From a checkpoint of a small transformer trained on Wikipedia: width 96.
Each number is 128 + 32 x the weight over its row's rms, rounded and kept within 0 to 255. Layers, rows and columns count from 0. Numbers have three digits each. The size before them is the row's rms in percent of the matrix's.

# layer 3 attention query, 192x96, rms 0.105, rows 26-31,58-63,89-95,121-127,153-159,185-191, columns 0-95
084:154121124104057157121130137181149118116055095118138110103104145128114120101097149114136104151123124097134076126170097129138155150191146200148122118180113155123096106152182155195114138078166072087116152114121143098121073113125174050099165070128139190088160090122163159136123110146136080083
100:088143121157104135087154178143134093124112132170124113122146170146103185117174113116150139123155130115185158067070128079165138071140172147166124107137094137081088147048101106122155094137094167117097136072121060110110133120043087077181098127126150099160178103120134184109130107103130130123
085:131106065122128052140119081160169096157068153135174142097138097103170109137138163125120119048118170155074129175136179186142114137151127124155151115171124129139108135130103051092149128114144125110162131096134148119150130144117190151102128187128128107080112193144088117108142056203143099143
108:102083123128054144161147159137084139066108106126101095099114151155119070213179083141121146125165160148107128115118157136135069130092109117071101150138109096174106156085122119114086126149167142133171090113093181112171154146170205171148158164139084114086163104120158088104125130129087157161
084:084148105110073095091180105124155090116081117122130097119099138090177152173122122169110155123121040097056159087118114083094134095104162172144174153091134125158185155123113112145121139113093118099181111168159130111075103144078199159125073142149120140158145068140146104158147121167138160091
098:106183170120094125104133073146146149115148129141137059201172134151116147098079157174123141155123132156171161173155099093110147172116106167128071114092128103137112111097121186127092108151138128197108172047099082101092137131132128088155088098188172198179132147110107128118108153103125146136
099:094163153128164107139108064109107073127193189131123118106118161169095113148148111138123134072120093190065147109129150059069158094092128142098118140119113126080100135111177138152180105092137131149184103173171146151123138161144142186128102160195056121149157123086154161138128119103086147144
103:144145155107155146132131193203137071094144116166118125125098122139144167139155140120122072085121180092121172165125087066146092156177102125138125126168106088185080122106035132169092136080104099158076099125130075171115149150149117117204114098097096160133099172125168115107126146119151121134
107:104157093170130200177153145139110138164098130177165097175160140093163170114090122145094197137126123158151159167101148130127111139112061110153127132062189131163083114165135138164096135084145089104095137182167087123135148102142105106074157147094123096166128190165056142132107170139125157118
102:154122103121079175163136157085136119127145147099190058146105125138124170125119135033161116100176132130150099121127123127074118158139150158174204149182118092110117117115083107136110090157125122119136145132126174189119136087125096114094126180153202158088136115146125063167068139141107068145
100:128176076130110062113087160117109157059115174099183131137090101088159116124095153137127152160125159156150155116119140154163156131166140157106088087119138136112115141130145111154145095123087124099090086128211133118120121105047128098098155101180101118141182043124107111174072117088111085079
104:078129180104153119093111071130107070146114033150145103129130094099180121096184093105183132103124168131139138099097098135132126188123114106147177144148135111086142141164207133174125131125121152065179148156161094106101125121109116107065090113200123104128136136163139154134150168136093182106
105:142073155188115139134141119173122090133102111090164142141124172148178150173179175105104083125165129092100159143122107138196128105126114174097083158155139065184144076154165164103088117161141117031124093109139165134120107138185078161162140149121182129131127151130119137141079162149074130142
098:198137197103133166156098088092170106171175072157130082114174136098080101170155131128093105084117111162128074165136133116133111131161144137124136148082152104096128115161155120090119094149089102066146055145121159163114100124083136164181160116050114137181169132100125105086117134142165157134
101:145128119111045146108121143198135127159115081195095121078165137110104140145185178118127109155163134128098161116144165080140086137147101152107113104150219133123087115110175164147179181108121125127153121118120147187146094125075097103131107156166078134170151180150103093116115117081187115163
115:149132135092116131174101153101178051121133142134126149138108157146074183075147130126141135152131087123208081115178169118117092132130136122107108139140154096124131111132229075157125138101111123109136129154171057129166117101123149130075100117106073112121108083207180079166142113097084144137
113:130138110155065188121134140100156148096096151136131121109142135143107096127137145103170084145124107116090126140020147140038162134151135158052112121164132139112153159168167107124205062117117094118163109092143068131193190128123147099114108135110122156150120189131158150137167144129167105144
098:083105162122124132086194168108085174139132147146121138150085068152107111111132132156113118169141125198081127147145118159114163142128108171125100157131099114150060143070127049107130085115124228097100144108146146139123119090178183141122158088173130116173162107142100089135195099110159124137
133:138128138115079094090185098136127161194124124161115128160116114137086135136088128139121108173076123074136099099115104200076130162141064193131119083099116161164161090119094109133116183129189110131148132129131135108090099108107110079111097089051142151090093151082089110143102170053133145129
098:103153106203148101130173108113199108144158148119121145130176115145125108153150136151104109096086196115115125167100189197062133122114132154142166117155101150094118149177124133085119141086120159092119113154120174183110124167191049195151097120164099107088158165174167155111139125126141110123
120:177101184139068115146097133213098176143101142142108145160130105129140125097146182111145157138156192072140142155142099159152097136103147137153126063119044133099099128181141126104088168161117122156140169118119115073160156069117071096148183111104171056092102114116123113120145149095120125138
117:067099138119122094122126191097104120135184102155123152104106133121137136150172064146114191138111136101089076078110089157189108129107148143089083115157117111141187087111182114130097102121112145108097128110166141088103109163091090134138119168120154088111165064124105183166141107089082042102
115:112092121146150098112110123133145153073159153121100150062115107110177129154109140111171093114135185095162092087137090205109065099155166105123136109075193153117166133165146147119128154135079082147105179112157188082058124137148176099113117142203158122130119116109157153109140093099102177107
106:094134114104109149141107097122081129200076133169132156109173095211158111092143173159126154100076161080107129100143128111138131118083122117076089148137122127164130071133145143199041113132133142160102129142120149125140124166166142142198097110150168128115121121160122173170158146075200170143
117:128130100094111152129161128176166140067100084170093082083103139138134131122124119099131157117144176122168136109101161106058155132113077134190165114131108186136133056132137149081128137104163099197114141109071098137109119095144099121082079144112118105150063164088148222077132127124157108116
094:156159082157185153134109097197131175110146110158128117132157135146157114167097125159199128126121124131194058113137151144127145150122161043171089157127088141125105169117090085173107126142116141142099157146091126180103125149163183093122152132146118116205090094094159081129144177154145159075
108:121107140149137117167150077154099149166145174058090105112124117100113093171170118139114136193166224112216103137147173158185100159097109170110130177112127107203097160091104158136120165139111128132084102150128107114135107104141115169142111100156112095135165159141182131120126181099142125077
088:098147151137129138076139086133196149092165137131136066108198126102058101097191160098110088090136215127174123118146107094149095097128138112104109134120126143135135194124107093108186107107114094114111139078120137073112169142111079099175142094120113160095100122120180063096140153107170122151
083:125116111056088109113138212169136081093091092117150149107157121110126172160077113101128145155134157084079087123086113103079120078115098149129133146155137162081069110120111203082121076183101133156111120109100107187155135130109107135095153118165136160124152094114154151164127100041112153106
097:090161075124121138183106106106165208142058122171146148125117152086130140143129100124164128150136143129154126136106162164122152123118118094127103096069153136113095080119168126087181106091134103131124138120142159140115104137101111125095107074040145129184131157147211105076109109074052136190
099:111162149091116149160120135127115147098110133147193142139096149140075129105131146103112121176120129112136154037074115176152094143174101063164138098138126147170160176149128190175111085119158123140157079107162155102140117162120098152112125099092116137172139110132243077167137145069098129148
102:137147130126118071078152104120098113108157155134146107074171061168164114193128098160146112130167095109107168090146115154086148142172098183151136144154107098120153165128139098080082081160111170207134118136153110123125148092099165126147119161146081102056126116162088191152142072108135171173
103:151123100066082114162147153110128148181106156110133147116139105118119079121119104173096094142186095168165103117103136097156112123185156145098195150104098163102114172101158114080172164193143183141157133123111177129103146132165134040116083147159122116132137113140053096198098138129108117171
097:140174137149093148158120102089141156144086115090151187152149128150086074162189153105150167130107073131121107110141165177090174166116149116145160096121123091161140084136149141112077111132204165088141092167049125123112092108156132129158123149158121158105082151111182105090072121150193141074
117:212062118195107126143129111171078105095100112146083139134120197146108168097155175156115158119164205085176122110103089104162133142159180152090154097160142159095109130139152150106170104126110068131097193146130123133111094117148134102136084111119146142191057099127112081133139126126107131110
118:115144104150104142121143131079143151154141111117098184105145122150153166141136157187112174130157121124146174165143106188136110125074116117066120212101132094133123120098201127086091150093175162124121155176139108135154204136169087126161185161126087103134139119096138088125156155111167033111
103:157110169151150152126120079116059127131113099160107124104145058111092136112077129149142155096195129116124091139202121130169156127103159154122139088184127087106178141145131107171126167128166153150118192114162170151150117121132145140098087115219091167131048123115089101117143095139168069116
115:120150160127162177153115088149133144169123102070134123151193159168108104139116096109049140138079185135147095147123053109087102072121110129114117117120084157129122165060115114109108127116150123171136120096154070160133178133134146150176122093133076125114024094162142119152072129130147171122
113:148099156167119152081128129193118196119122120108063124053142156144143149147159103109163141120132112069127135148104101205124145073107115088069169115153124103114131140130071125084106078096185162142118103084101104098155153140092109096190124078134100078141083173115149147094159130148176146126
120:117102114072084105124172136193099180084162079092136143182184096124080144143136100152122099079137084159124140163192095067146154128063081159100134142099138140079118079081090118165090126133133146137124150173098154135137122159102138114139169129117088133077089130122182197129111110150115120168
# layer 3 attention key, 32x96, rms 0.106, rows 25-31, columns 0-95
100:102092142114092120130129110062100114196118165148181138101118157132161140076062103118124063088129094097134113089178096121091120151105139118152107048098124095137131118112100054151129135085145076188119098122193115128149120099097145131110180144085164156145171144090083112079144104110082114108
100:087134103066133096189165157138129120116128135130179077165122115162123127172127113081115128142092068030104141176122149085109156120110116072127111142134045097122165098135061113084139167151120111154171155098120130131206088149130136111176087169165155099173123126117147118154120140107154117092
100:158142151167124093150126102081108120147100161116147075145107145163094094137108135105129176138124118191101102179148180141101158194152149097176147118116111112107097135168131150161145102114143141136134072114080178163074166141151178131132123142114096079127091147092081178068181209097097154069
095:152098139147130088097036147114055097124175133076109103116120177173137114116114120157119078133153070126145082182139141121125095129119107179128086112144091139126114160056107141156121167160087103100102084132099088057140103148185078086148103136089110136180106160164121143139161144159149140171
106:185137190121137146134131148154146161130136183166114117098082116097103129154080100137109130160151040176131127143124152084155198164168140204191111145114154149135160086114108142103148147137122122057050137110129168105134109151115132150174179143102147120096168125091162191127145143109111122182
102:103118169160198070162152150161107113097113130096143150176111161092114182163114136078177095151140210113103138140144144054152104151128124164145104128121155076133122128079132122129149132146104169198083146145115145106051134137120059132183165055104144094168133102113161124125097147154131123134
106:167099134107106166173132130143156171078186143140127103104113153151122140119159128088137124109180094120069128103153144232123087107143147136137117061154144065176130151185157118158153089152138139129134100163159107139154066180163150211126132099109107137153143139162144091139100090060110161144
# layer 3 attention value, 32x96, rms 0.0894, rows 0-2, columns 0-95
111:125148085173180152080121071077149128180160108178153119109126094143116128130145058090097158128144133124131108132155139087180117174121109129139106162134090199121105182152096160149094138115122116155152134162121183100113160088121137121100161101091175090095063191179151118129156168148134120045
103:119083092092141099151099168091121109148149107117153097188127188156162117147121157101134157138131156162161145092107169124092126110145187099116119169084141129063145102105069119148088088102158121171134183083143134183193095160154163129115114153074182109153175108122116101180130102168077079090
093:088176109110111105154122125136164162134036095143168080149124058174145155214106150131124101117168147081136130124129148132147120127136137149088108145158143145087150131195170160088121128145171170161099082129104157133136102101070092147143081107133131115095096147085123092091107080072055117149
# layer 3 attention output (transposed), 192x96, rms 0.0655, rows 0-2,32-34,64-66,96-98,128-130,160-162, columns 0-95
092:126162113127093133130151087145136115115071121145112186138157163128131102049128173141143129091096100155096165117086139115151134103156122157180125148133122087086165077182149190129139167213103118163125109121136183105081176168144149123080120071136187103056155116148099087099148108113113090157
098:091098167070151125168113197167107110131092118112123141102142125134111099199186143146193147210109138141158151136158072136157165179148126100104161139100151118086144129134085127096097142109122131128162108147122136195125171104132107115082183116125058122142103118059172154162174135161140101080
099:134110102163125138112182081099124116180125142122193181089168170107107085125210116091098160089149113117135192146126181149097172108125164156166128104080102109128127128173123149122133122076144123066113079131122142168145113124125135110068078080130157120122107094108126101219132074088105123156
083:165196147161151116171134142113134105085109172161140128120102133171123151153103101075105090147120106098191073170069122106053116098125111173104159136157126192111152158150137122177139096129142123113110161124179098118114105202091193166186160106172134134114177068117108110152150123163158131120
097:155067120143112145245135116160150143146122172140149103072130127172150078122130143102102099118138108167102104101147134135228131207120141159087083098094168142174108099109125153140151139125063111097102142100146104096146129120070117151139122100124114142075145126092178172090145107089089123119
087:111057135096156126152128099137176120116133132187125154129138147026131178145150114129145114129115124151217098084149185113131140110112137148148155060178107083102048126142082130160151133140181146179112139154120145144160109141158130129157152115129078089166124146157175164176130127144112139055
102:083113070153209149060112073121062145166140110122126117113107097153083145119139077097136135126162154105129126108141199169102161107151161161107065102094120082140113087153132149169146097108154186142073084154098142168141135114105105091106124171095164172112084145147142187129114089094108123106
097:176139055160178170103130174155098070085140139203137114154082147134175123092157145122115095120079116080072113085132110137127076035099176133086090146148106134125101144163172104102121143171161124160136132130135158100124175188139125135137097135169141086180136121139118089154131149136104151170
104:104148127178175150112097167120139106160124172174134087154097085211082079146116224164191136180123126099128113114104061100132062106076174092097126100082113118112144171101127070111128175151094120152150160127130089120111151142160090147149103152161151159147135129128156129104126119093164131136
131:157154088129124119119149108168108161123093068189195093071129124066122104155125114141120178105108124070128078129125144101086128147087092116120078092175147106101119092082182208135105142137168117158101193124134046098120179129079097132140146108125126159115076147080147130155144117150133131111
123:107105146053165106159098138118147162171120119153158121104114164096054055150112176099092135153110155109150108157111105153135106111122136114126136148158173041127129146123157112088156101096093127091140097083068092089140076149120168089155134190157174129132141129116058114090165114159149169179
113:080177135092081150135130141099185137129069153127108089144137104116097131139138123109143091112178139094039082159109092144104079114132157105096111153136156168141140174035130083088101082147131125152121098099090151102157104129151099144209091121120131164078100180102146122098099100088150091147
094:152096125114115085138063094134124132090133149048096148143121102121141123084130175103147077132120083173137155148130140097152129147240164093163147118120113135131060167147140128113109127160103115132153071114142162127131055105146128093055097158154175139176118169073154152125164156115144126182
085:132126149137116112126091094152112175096104144132097136106118167137177158132168099098109143090157174112109100120100147101188120110084105090134157195126136194105097115134186175143097102109155094169123207150210126201122138094185114106089154151122137107159120147129085114094095103181182168117
097:154158124122129121162175146150109057158086110087155156122052145178077144113129095166122128156126130084133104142157147154172179171144092131204162073106139126142099121144081174085154098107141146071120158077123086159084116132085182095158133139156128108144105091172095167133095098082090113157
110:149149211149119139098135201085073127147131090137234122145110168153126118127157134108164137136143153117140121119133090167060115098048113113134097140109176156097135106128086146162145107143127031153128140131127138099131159133098069165114126122106153127164131117190172171139162104151094105141
103:054092122132078090143098128113153151165155140127117126134187139057089160073109083170110100143149131109091145149105192108088137084178100100162135187136125122165152174124134105132134125106147163176085157124097092063112116125120163124166090157112158119181140139093062101120167180114166152087
092:141130116152123132099140171135154163089092152142085118117201179134160166156166107145151164079186174150164089103091098109154152138106144152173130113115123102135146174071133138106208114183119119124125121172136144112088082082113170131115074128142160114119119139152097048133109076125086044110